Part of a small language model's weights.
Size: 9 layers, width 160, 2 heads of 64, MLP 960 squared ReLU.
Architecture: RMSNorm before each block, rotary positions, no biases in attention or MLP, untied embeddings, normalized queries and keys, some layers without attention, local attention windows, gated attention, value embeddings, value residuals, hashed n-gram embeddings, a smear gate, an embedding shortcut, learned residual scales, skips across layers.
Training: a variant of Muon for these matrices, 267M tokens, 4076 steps.
Each number is 128 + 32 x the weight over its row's rms, rounded and kept within 0 to 255. Layers, rows and columns count from 0. Numbers have three digits each. The size before them is the row's rms in percent of the matrix's.

# layer 5 MLP down (transposed), 960x160, rms 0.0907, rows 747-833, columns 0-79
099:142147140144125130174162155085145105115104103154113129123156067090091113129128073132147232115097095113151033152114124121118133121088036151134141171160123074147131076092195142162167144076149110123128179099103143149134141087163133166087145134
095:084082184167118151138143179077190151120085090132156130152162075143114125116136073093093164148145120143112106161107077079130114110104111095103115126139131096180105147127118081066048078143136152118110107211138061130184168180137123163158104136
099:115174140151100141112128147079097097121105130087175142168174148132153173117079122101107118149104110137154110140118071199094153135109119169076129137186131134167106124163168070130073114142047151111146152179164108130088131130099090145086166118
093:149067117158139128118135164116117138079136181157132116170116117149097137138110174079068077115096117117126136110178118166098127164094187127103104127109083199039133169121154146127074178153171151158105067155157151134125125118159164138143156124
105:183111129137102187118097132100096166116110130150102129146082140148162150142141159135169115136096097177173115159063165181133120150091128128194152086100111129140093107183090122141120139133051132102089106085085149117101130139142191111200164159
098:071091090084123110183120112112159114119077151137150128173130130062161116142195134132102161131086093126168193150101177137152096136130132086095180097115127162113065087177130180139123118162140122190141133072101109151151149165152170153088126120
111:097117125117132101156110129143149111080117144128073169173110129106139119154161154118106116155076143142100135081156152056127123149147130185126155143122111136086137113117172154096153182079145155217168125136143110107132079210075149116071148195
097:162174088172087121187140207158147159133135088132113120105159096175090073141147069138106118141100128042146059106143105141115121125150093123149152110109160154177088180143141105110055104100183154149161128170101110123131165128103057149106104103
115:120053135097111170126151147086109148178099122150156111103117093101095147091177162130131146111113099171088052144124086103150111087131191200201148178095140113139197098180114115115176072146160079140093111125126161154135171146078076190139076102
095:135085159119125147162085118060088138046090083106046105121162108118140168117040113175109079120147131142145118128140138106137113107103137163165155201132168127114168176113183105141136178121104147089148121139106095124117059134096102118086072105
099:097114195127080157088087105096086097133081130161071126143091114095156177113155105088140190133119105144114105123081171104125095165115110177166113198117120130135154032152114129133200136074139122099075097078077134170147152148113110122169145108
089:068103084226128146117088109115063072139115160097089112127137136145156150130218164141127139105130185148114112103160191171118166164187155169135099100101137133162110166098152174133139129082175188142128106122117159065124099114140150086164077128
094:138147101081188129172153140144129131165096090145109154197190146111148083160151087150128098126067090107129111157087132153106098057116121132096135191129145127143139100041158144123150105097140150164112082086091189137144168112111173151137124166
100:136114123160118103092076126163128134113086132125077062162094132098100112073154161132112197117136087121154076061143111204121117137140136118152176130139128168112143106161090068141115061145127138097114163140126144063104119145106130127098170131
094:088137112091150054174130148087119113124139134203150146133115158129089151111156176078096169093091089167066153125114151112127097087120169121135171136124168142089102127122190118100144138086156157153122183177114133121146114125092161113106077091
099:074190146083137071164151101133181159140081157117096095099172137135089122135104113150139091103095082189095160120127169146155139113065133138190137079148187132130112192144121183090122096101152122174107161116151142103159149104121140096096125126
097:049134101090109112143206187129144152154088162107124111132096086107148134150063170153143110134045186173066146155153132124157129130075095123111163098161092205176166165159119090090157083151098152118137119094175153177114146102078136110144059160
094:130135160071117149120149134096184098149107136180134158170131129164089156073134104102138114155092115137097139157126087106100141131125122084112148156105171100113126093128173132154161102112191119145101133175138150144146109205124190174017121118
099:163156119160156146103111140111126170154130149112124078168112066124190109086107090137136137139176175181126103126086161150098188181125112124182146134128095105071112192110164151119131166117094119153128091100161107073178130130165164118175150165
099:131116155169030176115158119118121157110135138119109075161141088148102150181105138133179143123126110157110137124130129066217106144144139108189111132118155103053094095135126148096160137110144160112144160077155073119158065108117164131098167083
106:150049137142133088077103113091109118175117114101145165127121100109087205115118122067151152121096099119181088140093088105066138137125130127101144173217132083124166163132139119131148116160135109073113131134138103171140099150132128160159100103
099:176080123142100121170124110052117172146129155097164161041122125190105154096169146163103161115146117155151153092188103071109126161108156116114169111123190178114158094104093149138153143163170151153182085125113156163146113178124096136162094092
108:158167130027158091182125156143087122144105125081116106176116120187098113133119150157164139161070150141177130153128110133115118103162172131118152106105158162144154111085140093172144100131047098076114104143152068162154097171051123157149133093
096:081124134173075130161170120115112121091125104110114145153145116133070139094118151140102125114091107182075029161068136088127102170174151099177130165145133153106089152098152128119148101141106151108164075136154154179077064145122116186106122126
100:120144140161145135118068119130120230219095129093164091142111171126147163141102121141124146131065132144129171123137143125159190127095085097089120175136105113134083118118164138071110125157069139114089137107135097073131101120119069123147156080
099:112111135176101128141173150109169151136121147163148093153239123140106122138100083143106076115120192172102110159109109113109145107073140118142102109137094076094128100146190138114127142147157069187120095171129142167073129127127153107121177031
102:101109106122170184077141082133153118113150068144163088213088132103188089146109154054108162133096183076116049120106176149076106109119125083088153089146126142174117084136170115126134150167145139175062130102175082125145119133098214167173105081
104:129147181144162129155076074119124118159085139141154067062119133083112145117125158175136106174128073186119079085112132162182148178147102158053174138110138067075125092133058050120132202127145092134168101134105173099112174141095116167168099120
099:153199164180132126195069105113023137166143133085111130132097152096120160146121133166117127100119080159079096121186117118119113194150121159213196087098142079094146129126134132119122083104157147155119137144146192155154137152127120130133126087
102:105108186180183123128113151154096182166154121132117158108170160101174037067157139120121113129147123117088147114134122125159127114107125102092102069151124138088094118168109154101142150112098117114211081102112117184130104136117136158097146106
102:149116143175175133168136129123131127086104074119102146129116077156170092062107198088108120103082090126135157146089129128129140074135097152104127141108132122106078158125151095160106055123062157087100153169081108178098166156169109166097114110
108:092130139127097131090135134127156132104132111098189151145119117128135096087116080161169078128104100134137078101115167143173184118125108134191114116106172223158101093117139098132071127121182107177147030137114109148201076141089119156162101107
099:155150187153166141104122067171101110144115151171098177092154157040164120164141141068073154183110144127171160105109090147119128167087139152099068097142140111131130129122206048095139097116156125100090052123125120138160141166154146091079136082
100:142137100116104191089111140114117122116173163133066085107158103153128154116179159140123113135095093099147131129194122114139104132184151093137141053142098149120174082107170144141144114070111101162092087122056170203166107093062110100179093152
099:148125125104130154157146112189122134109161130142104127092167158136120114092093086149177049131114111065157087153160081127196111136082159122150182152144181167194115099144146119143152150194105148115095119077108134123123173131119137099147143123
101:126160126126085175150143108076111126093165122159143095148111159085102065097117052113136145075122101109152100110095092103096115100108096121133059155111156156214111111156116131070086094136128180065148112167092126126120107104073138073120136127
100:103142124113098128073136166064138113097158219100105105191135180151061135149125116145160150185136099102092121102044091114180092122112113132081124173157110100081166111127169170122088127137110128168165095050153145209173162097082130067117065123
103:151121125128106134140094096108133118106070129113103125149154176161118134144119093093115122159076096071129059123079082129097171183163067146084107147161123132170103135184121061145110128148145116141169189192145149113136126123089101156119096185
106:080131120145118120192119138144098069168114146122125128108160162122169167142147114142149095154127138091108094122123111189156066111114108082093114151088142143131076114150094088134174135075169142155107103141092144138134092143158132148100157188
104:132151144103132171126129178097146194121124090199153117112148173107127111114150097102181126132191095096083120168171074137097151127117100106140132084095128087102145166156061125127137128143132147190137125094130140165119145128193133169111188148
100:165154136120154153164113118172142122119115060110099111090145095126169151083081129207131120112113124109092057107149140103191093112138174135151119165134197180109085104180126131153126118122136164143150150109105099134098112100111083083122103098
102:113140149097094143088159134130149179107137101097141097113151170107042157078111145144114113141133162098122094096106168111128158098160120104125200125071149129083119083144117128154112089163196101177111160132149144084171077137106128136068123101
100:157066148138123143108173136156078136116077146119177151115144118088145102119115118103118165089082100091117165127106107086187107081115171073035160149167124131194159131114077101095146139171108133200134129131137145138182081127110124092143130111
095:173155154144186145111146194140152113094083102109170125104205122137122113088116071120112170152169141106131159103058131176069173144039116101162082138133147120175120170082160128140120099115112168109099164117174116111042096138116112094139089126
108:102130175143171188201157133151070219134109133159112095157179176106152116073105134132114112154142083091097126084139100136154049084136091123066168095101170126166096102101136110137139121123106118098129137127119064167164140162155128136128193143
113:149113175147129160063086151071116133102131132117091095160137160124112072097097120125112100103131129104165145135169062104121132147118082071198132151089148182118120104098166100118125081217106172156059103150147104151160118182151165071189073128
103:087170169111172081125063063126108084146135132192086185123112041070153169137161117152143137108126110186116108099123140171141092171161103093120111127160152133090126140114126192144098098095105146167153177107127166076157141099123144154123083124
089:148076156154097202132112139165119145156156134130100060102189136105084160108105125077204089133128145096139125145122134101182095153139153071142117118123189130161122144174045180126136178185154110146133103104135104141115133194120134094131106127
097:213181080086154186081164062103094137092103144144117136150106110081124074184110076126132135138083107113130117116148039133122144101158134143069164131147166163116144147089146176146107108135070164152134126125106090108114144131111122111102135168
100:151163130155161121122087074088165156107205112054113101107124169086184131119181153210127195148152112147138089132087089125117140105114090153116123095127162168176077121115184138091119157133160159160096145108147173148077119139125133162118104152
106:074201120121171070116118129122112195064126077111100122167131166108150140125156139143117090164139133141095150074148150185107166166194156113152088072145108122104161086114173141092140072084160133128150153122144124111142122165126114141127147127
095:159121104088087139074148101072115076085114137113095151155189149195136160124071174079104162144090140108112126142147175153119123185173106101118195119133109085116091105084144061138139088153187151124108132095141198136110151123135142147185085088
099:169126146170168023180138135144121159193147116105124149116128070128170123143130078178150162181122138172146124143139074136172106147107144104138072142109091107130093102159178120093148105097117090172103089138073144157148078169166118118111139116
099:154172113158166094162114030097082219116146109140072131077065191101139082074127168115107092162123104177133111161075110125164178128106141140141156138112177140118105113079167077188146117182140117136116100098079122112181136080145130098114093085
099:124127096117155117094118098122125126131146110154147131143195147116134108110131153118068161138142122140080150058124168132168168140122120116151108121175080189114141120140108124088044130107151143127155131082104145099115174145136093089190107043
095:113148130151134124156152177126089056095082136135121115122080155101142130102147116154187152092209138098196147200130123094162121120138082148104169145144151105122152149117140119092122119126120104158093046098130131098159168154139113112182146095
099:124089116141129149072112153095122192103110104110172144055147114130112078110159087111122100082078118156106172113087165170053138107079123118087103128106124164146100122142083129139072121169128152106174084102099149128135121074181135209132160188
102:152099060137167129139146085110130065173123136123118150145182144139114143123108155162150114122144124168138073093013133113150140132157141142128107112143049175166136159105090102112147154077154122120127107126092163080151152150133126136113115168
092:123142119087133160090070069121049137141134096128114142132117165063112181098164143096135132133085099105145163155138151157143145130164158117061235098111159111169084119147129148112115111168067122084125083096070105123125104139085074102129179129
103:138164116159092117080087097095081128128132141112127143075078138120120234158154161186127119102124160147125132062168086138132117133104193157111095092159189163127127123135129104170057150154153058153142138151180149099131150093116133144046120137
094:116148107141104156153099138076078120091161090171069162137186124102123143130090129129133111160113118148122105162140125094161183095103176103119170182178095105154111134100111193097146063137164083140122060134111152128127156130133110151153188168
087:177081140096092191071160091113100122109119111141076148065107152072124134147078102071154115088099165136145140161087075123154147144134163125094134150130150158122114082128064114107118135138118101130085182186177100090120113134116094159114115087
097:147109057098139121104128133167151171180161108161107170125115212097108095182120135109143081130062092142161142041135081129139138104122124074109159143074138172134141126143098124120113114118124076112135188102057140141150141119172124096144097097
096:159209096135122150121154094109120125120073066127172091113088124074106140172108183132157147156123165163119125161203098085227135103108135185092135104142175216132112097098162111099170140136144111087089153116129089105107130140122135122103066189
108:163116212157089140116126145102169077122118135102087142063145120161139088099171101057174180116137114115087168122184074101098131155112184152128136084118165151129117102154169115142136154162150098139103151153140100167162151144087110146120067145
094:152164172118069106130124123130156125200165120145087128198109105170136060094134130072138128202179172150130098093164137172155073177136111185101077136106185151055106150110134158170181111163137157092140149101173143079100154088179134134149131140
109:106162096140063079101128141189129166104151139120149027129098115093116190145106139237105142111214116164179073113152052181164138129185131112115114118163152185097123101112175101120178135103139154098152164119162109131128121105130180149125121110
105:144083081101176103198096136131104117114127140111135172138182091128148075151204140128138131174128175112070085134161109123095114144074086065172073111125116114193181112169156136131159128112127124144135148140118127127141104146124136145141139106
106:125127147097075168099109173142165156083173130065153068100125121107127220057148169115177091101130175155159116097114111162122132108130123143116122116093122082085132126075131148134177061088118077174145166153131171128112159091102143176129138127
095:204149136129135168141132156056141071129119189135123144147176143105152143090107133169128173218084122117130175172149109066132131145104139138149116106114079128120095155146082127095151068154163146134098125093092129108198157154098159149173114128
100:126112114127118154119094147117117177129092136079161125127113124107110111205161132149134068118153109096133132187189146126129113147112113127163147177123182111125116102112114176138145206122114112164086169157101087108079090205137096134120166167
116:134081113145110142184143096161176140139076109210163154165169150203133144141083080119104131130141176120093132143132071149150113104173147106123039127094097121158139163129144114082175091105041137139080136149068197168163088094081078107137115110
103:112103165127137205135126133167120137156092137107148242087117093126140103109110121174134116194067140119167125110127110158093112145120090101130138112171107127136116055131110142135070115148188130110127069131093150109127232083125116137153101104
092:191103174155118169129167148105131175118115099125122153113136102151186113109146132095184076125114173100174121126107198130129139112120139138133147174098174175108064152083152123213074120154149153128100132117123141148142188173154142150130185158
095:108078151150168155117110078117097123154103141122089107116103150105095148065124153139086148090166158099092116164153155116130085157146132110107137162109146123118117123136132130107202152131111123176130102104129111159186127177079146112125098082
111:114151080068148161124098092210107116107167145123144165058161164075046123093158124095143104092146066078144110092164146165148105146145126113112119157116145133130105210157130124135109155140127160190137106130156092151135098109097160114162133108
099:086138111119146100064065118139129037030125073126142127114167176055162125123118125143111135157103123124129117142061111146106100129077057172159156153074103116088123159159156131145113119090096126086127136116141145166156168176104091135116136184
091:187108166079154142068179108117178072113129147066137137101112134103100135120055191103143167120115113185155106157090171097196170134130147123107136101179158118075134118114127082107089105175138054154099133140184162104108092143159099125125136120
092:099146128150055066136210125111164102098161176107113087138109103163174138134158168124154094138106114130108158084169138113155111153065147167100135131095163216125198097180125134113162096143158093097064109125106153124117115137100130147141165144
104:159150139174149184103129186163155133141101160095121137116134145119174121139134123139093079097088158117163171137119122164147075146107142190097154119108137089091055149130086106166098122188153081107108125153087146077145053098171075135122096096
093:163121140054156140148084118099142083132107113130120119102100134094098121137147087102140118095192126102140124141150141136212158183105115101036200153155112143174136135111173098122129166201066137134120150099149142133124042083121173148114123127
104:129175144177171117062128120145150123087082115163118127125082086163160182095144068161115137143060079140201132141072102173137151131149115181197069200179167170106107097124136174152091086195134180090107159141123078158220137102128102122124168115
108:171215154182157120099190107100143146145153129100076112091108163103098187087086133116183214069166102156129139135134144123151163097095172162117101134135132182161138159124158114177109101174105156137064148138165136194194153120115099106103092135
089:141093115124129066190136144139174101118148155152104105142189134165131197136150152148073146131110125081123149129111198046134119097100096093093209124072132102108200119117165132122085152147185104156127146107143145122124195166152111121098106128
098:187119181154129177096109119140128159161118126171108155127144145152127125106139118138096187132154094145116157129133137165142198112097183185117136119157114143175097197145137108109092078101071104116110122112084139094124092147152131092112163185
097:092153227166077182070139121125130126119117089105096108113090109125109145071145079105115210193155115169102085132118146134151157124107185126116112054129044122092139138132090108157157100096143169093110118105145150155158164116123128110165109094
089:119139097101133098139124106104080093158169083121089144126120134114159128127190093133118176126152115214110150152152150086208092168142112075165155070181098086127045127139176123095115149154142146137118099161182162139092137156115118153089148140
# layer 5 MLP up, 960x160, rms 0.154, rows 748-833, columns 0-79
099:154124150112122175124134051103104127099134112133187135133093117131157120110134114114158122098155136113146118164143100171149152122123101133168112110139152131166134175123094146083120062169087115186134147131129040094125135151176085075115159139
102:162182152168171124165077130123132067089128108168125146159108154120139145112135146049130158170162100072124149164121079140071129156118116120091109079114169181128133114157189082128129164133122120084098137170131095138108178134154104151164103141
091:159184132110152109143105138113135109122094124188166185104144124136122118133114068122147141150130096089059110101167167049158147137115175183166072116155119079176146107053140143122190127094129120105114177117165143135175110155115120081148146124
107:089140121137157113149155174156134130169104130130099069148099188143134125156162127118146104113128105090125121122072141109090108121157155131074123091123159151096233112119158139121099169167146185184137119122157149202091097134083175082119146126
102:101076096157080064110118127100107096161143137098176134087069142120139146163130174156116146057214183134098094153128118169132114149172125142095181167130140165119118107115118193129103123132111127121114186162154120138112145085120085132125135112
113:061089119115119132153155124116123168136081120117132129086107150151088129149152189138136151142136094147117158139173159169101130140089186114142168146145138151092116125052221130124153172078105119146108135117194127113115099183106178082094186171
097:169062115102130099106104142121092141074106172165123161142125091136114093151110165141194122181119103093135153131102075109152081089090158168102137142126096127059175155126092130158157184136127105119089165112146164096125159106134165129170124155
097:054157145132148101130124199144168158150150188177158098117147119122126090183204132155138108111091138129126130173145101129142088109165109166083107153143154164150106129215073184111122172086152100186094113115144096153167126110092131173155145094
109:081075092124144125145100082146156120149124130074031111135145104154106135197122080166127142135135078127182156078175130141149150124100095096093150205095177078154126148141119123105070117106125124123084149163148112094104106090097076145152094122
105:115144125137087118180128164100075176141129143131069105133178050148167081125138146162163159108112094136146070104154112148148130113075104137114124202083133100119172118096130128094102114083151120114112071160164085147109129116087092112089162145
090:182185097089181080133171148138172082087097178180211143145111147114110175111050095178147135117158151100108187120154143076200076160141124132147139074184157089078112088067124151154162137176114116133100129162159127161112168092108077136118152155
098:137081146119155107136131129115098137170124154151115095128136115088145141083131068103154099134193000144159173180151153154149151134119130065228115097111135153186105181078111088099104096137129133128152104080134176100089071202123138149119102094
103:142142100120114090155095139140126174223107177086127083110149127187053118119117138142175069144120106115121120122152149160155169149142171106124170089150063140141143123135111111098188095138093109096065187177111158156077188114125139066166150101
093:117122137079128147144089174116126091162169140125134097147135145098157077163177136151079138074156117090109079091129118154144125124176103109095168159177139181107120097126141172145077109136061109133172160167161133086087180125141075087082084132
092:133109134097121130145154166104127187102129152171130156098104164098186082145203187131164151166136202137126154140116121122077072162156138128110194073105163107089120125157154132156115130164111158131146219191135149086135116106147130148151171124
079:175122092137099090115161099143102125156165086156134141077099183070166127169139149067120171148137125124098214124126114157128145106162130108078138148181146099132084128233108160110071087103150157185142124124185069119066141131113136097109153090
098:151131092128117131136166146124091205090100088220120147076096225109092099113096121123135141160135165127154163177147110177100137137124133147164111159142184145100111122119126165150083106140155157097127162121139091136137139106073150175110093117
093:153088098136109107160105112135179198123113109128068097157080112138122105109093151085070098083183148094162132177085114148112165178140218118124098116134098182118179073165160153107084140120125121146191137108181140141138170168091101099153087165
098:113132133110061126124145088154094089164092112132168126131159068146122132109096107110187158101136107121176175160127139132089171088198117149159085168123098164157166186162083126136097089185117119128100146112138052076150104188130115132100092147
106:098127053151107100103124143133149110091165131180173072160129148124158127150147111144123095127113168154133115154147134132126116121130112123153116197136169105098136155084119116087163169158069158077188107123113048095107108126097093160152123092
104:122133105146095129101130111140122131131186158114081107128131152097120103132078070130125112116112135089173144125088110086147131082127113142133112097113089173141164228109156093156127102132129081139120165175162173175142150106153130106160116052
104:094094090148135112151038122123109093088095178081143090167149106149172092155121149086137164160087148119109081150166157149095113169173115116102124055137139166159143074082119110152114128147115167141127183131184093143078084124121146108124152134
106:164106074145088156102181076122166125119128088129051154181079108103122104184142139127115111118106136093156087066094102124043148059109091044126133111121117141185164127088140091084111127134070113116203123123175116167065107158154163155134174149
096:123116183105122119121158188104128127089116178143155120138160157113060127126061086091117208084130174065171139125112152178116133155089169163186123161094128086126092164155118079142089106079103141097070118161137110059099119138075115104182130125
097:133136093077120181137106110140116168130096158182135147084137118109066099121083077155137108138170178135114160090095148156121132128164127209190089088154069172165098174136130135098116094102122092199114117146151145093104127136149101159088168092
102:125116166115132120100122127153109117119103109100159064204088141084185137164120078157135128154092082124099141141139121177136209115103149157104123138179118124159095075154079152107134104139164123166102065123162089130125100103140175119104102121
105:091088149109131158133100109098135122104112090109137146137114115159152149121114139126146156106142106131124130138127114153116147081120132184080051087111132123172139191154112102110158154198103109101070131168219164126139118132113182142160116118
106:148062087147083137134108146136115124091143152199126086171153103123120128128119077097188097126090185126106107094107154106183137073144142110153145123112152129134089143108110100085103168138121164153060133139161127117123101147118133146170175148
111:074123094148126085151137118153140114110107111095128132075158143117087132124149134121117133145123128067113126134132222148117201129158179130116110193127155130109129149140119134136163189172090114125093107087144105093127088093082077135139112113
113:129132136117193109156108086146095105147137094132142134087150094079146062148148175068069176045124146120144155171125133125108153063103118167129133121130150117166087184144145112115090171099062057116152140185134114138158120119156096153145148203
087:148121145105159104127083159155124096117100170164092124067134109134129188134134129094096184124143155110039143180159181110072117132118161139052150094157079126099138132132100143165172156162126156156064183112132114095076155106096077118118095198
098:087107102123138095089143115082132153140147182153169127135120175063160133131168140028124096097158147186137108090112142144111183113160133147074090147084124142137196186105178078092158156147148181090151107116155142135152189106058162060109163090
107:096144120178102133130083133185115085090177223132145102105142160153145110101194164121132157128124146096131144083157185107094110155174099084125090098153129160149163139111119078084159111130111150152142059111153154126165169082119138148162154121
093:124180171091075158112143145168119040119156127170170162170121185138106124114113132123133122139202075113121153132143115179177120130084151150122180085117106105151162174139064116119108124148151102158094112157176080083144141139141120093114102091
101:118118135160202122187110181198147151091080158118111128132123125174124095082105146083186101120070147153058113103154122174135145146118118146144105094184121159147091162116112159131110105106121139132058135137092117146148089168170164121147175223
098:154118150101125139182109153102107156112153144117110084180093129118061117115096120140189178070068122112128126090083128118113156111158229091130114152169119121089102211100132135079084133101072127148159130136128097088179117082120093079096107129
112:135103131072101100111110130073126037160108143126110184208137150150145142148168166134156193151123102089108151180125096180094190170160099123144201119136112159115145161163173081156103111122135124137143151197163112125093108166129103141156138140
113:116147098118125095160154073100083155121131161082108150102150155084149134082150103112132054122123131105108124149156070093121134114079145071133169105132067179184157128068122129122090074135174179103128077113095128172091123161105109158171163176
106:085103145143092150047119157109141199154141128139151146084083098163145109120183134118113141072145166136059155170114152165094132153214164144163092141127090157170131146176100137102094133145119148168062128137189136158151204143147147147072168158
097:177112127116081142176079135121121141130201106076152117081152167119168161115116139110128131118157098128115095079120139114159169105111218100100109114096115132194126111167130110176088165110138173118129077165167090108071205087133074075109142128
088:189157145031159101159153106118125174167161159147119109100150105199109159118161148125101181150140137148109212127107133192164103112118117170138106174093115109132091158083155105091095106113152134104126138116129153145129129099136181138165145135
094:092134156167129110067127134101173118097128096080152158176097190154113162085105118097138121076090158145083135140113149095083139163127120121168158126080102159142148214138108080201204166114144129124115112083130109141133151101104166161109158212
106:140118144109160136142153170171176181138108073074190104081133108166110180095130104165149120128168112113125133107116117065121153129118111121212101062200164119074156104080168133140142119198127111104156115171126078121110196131106159137183127124
114:114142139155202131114155129151116149181117111153102117192109113117086126072146148121176126111176105137111147130177130158195160073120071189095096109196139103143140113150121112146136137148109153097158085142100087150165123125161163017143106122
118:088139121170130118048076168133108125123170137139148126109101132084109125117089127132080131106145127154139158133196105083136180130142114098215139148087108188151170133156137051066108137110107190130116184184152089123111139144135121133147099176
103:069112107068094122043092104124108110113179196212169183106102103156180115144156060128117141090147114156084127099096148136121132140104129109156142137013181122068174111127101149114170107096103106111118173150118086077160144130109172127128071142
091:137137161161175141068113113150092139170166128119189099074186177128109086137119100154224153118145111089144067143126136154143182120119116140102134113074118104107089098124137115168105159130111134169083144156128106160108122129120116105128144126
098:135093109108149180166099143105041072146115133129104060144122098101109209166145139140146165130146125148147089098116156135143093149111118160138132109143180191129202177134084131111194142121130072132142092148143063163112176137163158130091131145
103:090132140155073162067050089098143116119160086124116105103088113118134173115145119164171103116157132136127043186186100173081159143115132107113188136145151143121149093129100133082153180118172090120108114113233138137151143121119090097153166136
104:118165177101150107113105139120080140143133162182093124147134094089126068100144126159137058158121148140088185132159114181055125117137108140137051105107134128105187112097146187165163092126191115179173142125118127171110120120155169111085108087
096:109140121105135146037086107130171175162123124100125125118107093118111090148185115125127188164129094116108078164203175125111170067076105195115188143089112113120110097154073131166081090190097115158207150113122067102158124155133114100123095171
104:134112173119178144101095129149147098165099138101160106116052138193072142135082057155105058123088136161135160171105088148099120082158102145151131168114130070092151134166134099127126097131056081099075088152130118150125123088106157163124136125
097:137155142124141066190126096127070166171152182125127145130075160128121103092142127098155094138147124145165144092119121082151209089137131059174138121116162095135098116079189142195108130132097132166126127167136183124131130114169140050089157095
094:114110147093135133154147143145115124173167114106128117115132108162125074099108104222059110110201082128128138089134187151127102053016108139103113101194123147137124158125140050126065126123157109102084164129122136163100100124107167169168070131
094:097157155065138151143130174159134118130129167154141156149115120197121157141132159095121132158179135142118123173138133154147102079095120138112139121112161100103103184099142097118069108160151169097133112154117055114080125180114117175216173091
097:142092119070135113072111141054067155147134143114171164138130137155084077103139172159137120083130119176078148119061147198118108096110139130104167136151082136148096083123107133101177128162092117123163080163137157159115137092125126135159162144
103:119125071126109168116128095096173146172070091136127127146162133146101128014173119108191079124159125151171116186066123126138161135137152157120109144172102154189098138104164091144139182178182067105126105116138152104141109080108119161090181115
085:091082117158148080159139165154155144120044172122148152148097131159123140091096110092132152089096101148151070105135126164164136149149192123188109175177159148130096082107098148112109079125091136140109147138182171155157113131103148133183167140
092:111084112058148060168085123139096094062142167122096112090059133103165105121158179154183151163085118118170138165126106137135125118163105117103081179131077182150128115080118149092114124088109132084146171150089120107146153137129148133114130125
093:096146095161142194107133137152135181167165137098111155121069131143152122100150113149045121087169104137177146129171099132148173109170065144155128124119097131097092108150117158101073163120091074074130108100094110086157142153076148091137161114
081:161230080146136132139095172103068104123161085157134158112141120159120133129142159179172111090073083090176123105119111149111123089153117159154126129114103127169112106140181137100124123074088172090140080162090121124153077121136141098070116168
100:174197099157095116091070054167136144096063141120141130136163134164125127144190162124137102159133110146060119118113112118165119078082145056106134168166111080137142149128125175135140139173103105122070127111182157155094164128126140098079142121
102:161085095141150120135210168168107061143180092180108093154164130129153110089183107097159106123232130144167111126084113160206123161169108130131168165154106150109182127098088080134128109119164142166131138162132119114194059077151103155113131147
102:143099134091115085140120103122139133118111153091152118126111138113065140185137105142032132091117099132104092149073107124164124140149115124116149115175118166127159131079126136191185170092140142109143081155199143099122164182123105156116153092
080:071130075129195067118179133107155098072171178134118070089127137122113175136165147140159134157140170165116169137117135083079167091131166163090171097070124160100112174105135105148149119111076111159132134066138158153105159116158132186164199142
112:120108044141140143153161134163095186199104107157137147170115177107128096148131123143058128112112157115056083107137082150164141061158070139111157185132090146130096053152162117121163138170106152082122130112140129147107138152149080122132130147
109:146110146115170062115135129190119085150169134130170128104094158151121129095154130102151155104110115121177091150177095106179106107105129092129119155151094122166195164143118139092152120111118088111094128115153165174160143113112116171135182119
108:137166136142066142115104166183097109167139193138117122115098123075071132062172167106139090085167072136098115137117108125112112134110119167108109123105095136063124104147142128174148054089120118119137135189156158123111120070127145144153158133
093:145138163153080151113160125118073167123109118155130170167130110152100123106117144042045091130119099092125174140134160121098161150150123128190082123072097081140148131117107133172104084196150148152117094149142084116127191155111109147161119128
102:162125158124134135122147120107174099102103177130140172147061125173102077120073083177167113158126080117063083086213170161055139129115141078122155073177132142112059113153139146129098099119131156154125114157108124138158123166143128103170118101
122:138103137125113172129133129183136171125166185064181126094085148154145118079145127088092105122145150144109134133094102153102158121163168139103081091113090091174191141177189071093149146053087089134087098141111142101133097077132079148134192115
102:117100128150115195130134147093112136179069094171134110145052168099116155110106157108128102113088114182117180084169132200065098118162152145067115143149115161139128106107115173091037144103169145101176131124097047141151145095123178126164147104
094:139162115102120126140060118148064120082087137101136135193080074088161103105124116144114119146077098159102149135109150127103137125139128108126092060150104131095115139100071117099069144134171158178144119130183127112154147166132153108176163139
100:200170132127192106130142152127121172157154155083149125160154169173114152111123101074140114145144157101125105158167128151140105162118152115120101120148104091127113128125091129180157125149188120109116149156076163106125161108184065134076161157
115:141119152137122112125122190120107141121102081116086116161091114120150159123134111179100138146165118086089093095115092173113116147164069166117145096134176227158104123107107161077150092097096131119163174122122096106148068110117040126152136143
097:146144178119105087156161162140146113086130083075136045093114081085191114117121125116097120119131128142125143102157051150200062128102086126149090119178091165090176126146058137105124192161127146126128135128101066070129102117140100083129142151
089:121092095101140180194144133147213118177149107108155154167107146136149116127190130089131139098152101077141166146125155195120121098151070130105106164120135134054167141114130097142194096097093103141099060136136085185091129093089108137115194115
089:124089118079100131114071131098158119143157206107086102085076104176115105131166140073121167132136099125105171153232098157136189122138162154094144137161204134133111138132107144110108135162140097181124168075197135161076138144138172150147142101
111:133126061095181131115144154134151139143111169129137122126204163146133078152098089130128126114150158103157164150113096151116084115089082192109174063144084109152160155100117090131110097136173095099123120123095107089142068074115102104150160122
090:125165179125082181079189097135166109077040149149107158139099132135080103143094110137151123131143176134048148132163125072131156125116096077102170103139151134085131157167172081142113096115078090195143159144161180202083095092130169139098126155
105:057137092098140142129131186109107101100122129104176116109109151147132112135185110181164134125148121133116126062099157180104106129149203079173096117089122148136185123151169172139093200176118125138131096092078155120128129067175181205130149118
106:143053091107124107139096130166186072109161116145123106141165147135081060124161074122080161150123125144046143117144186156176174132123101130106134135150099136079112114111130109158152128182096124167080130119197148131179110116085132118118199132
084:113125098123120155120057091098059119117154152089172132168034117119144098097155190112137102153140102153099186162140097119136136101124137087100176130117205141153105114176116113124032158090152099161110120141158042115143102112136132111128201087
089:051083157096077089151145134114116095139132140022180117127061107135123145102125124112172121118150161095147107114133113125107110132112137089173112119113151109056147135149106106141106171143167108089109197123170130146108155146097143118154119141
096:094107175165137099158178154133089129113094133177087127114136093146107124097151090119113193129175188104125130146142160107095135167130069165053103134192127081106119184082109090086108141072135134090154114156112149153137104161169181121185129173
083:053097082174130076118092125104106118112100092115149093063189159146137099151190161117076113163103134103160202088091144122112123163076148104085138117135130075070076170143097170126120128104131059128121119134151138090153089141139106170125216136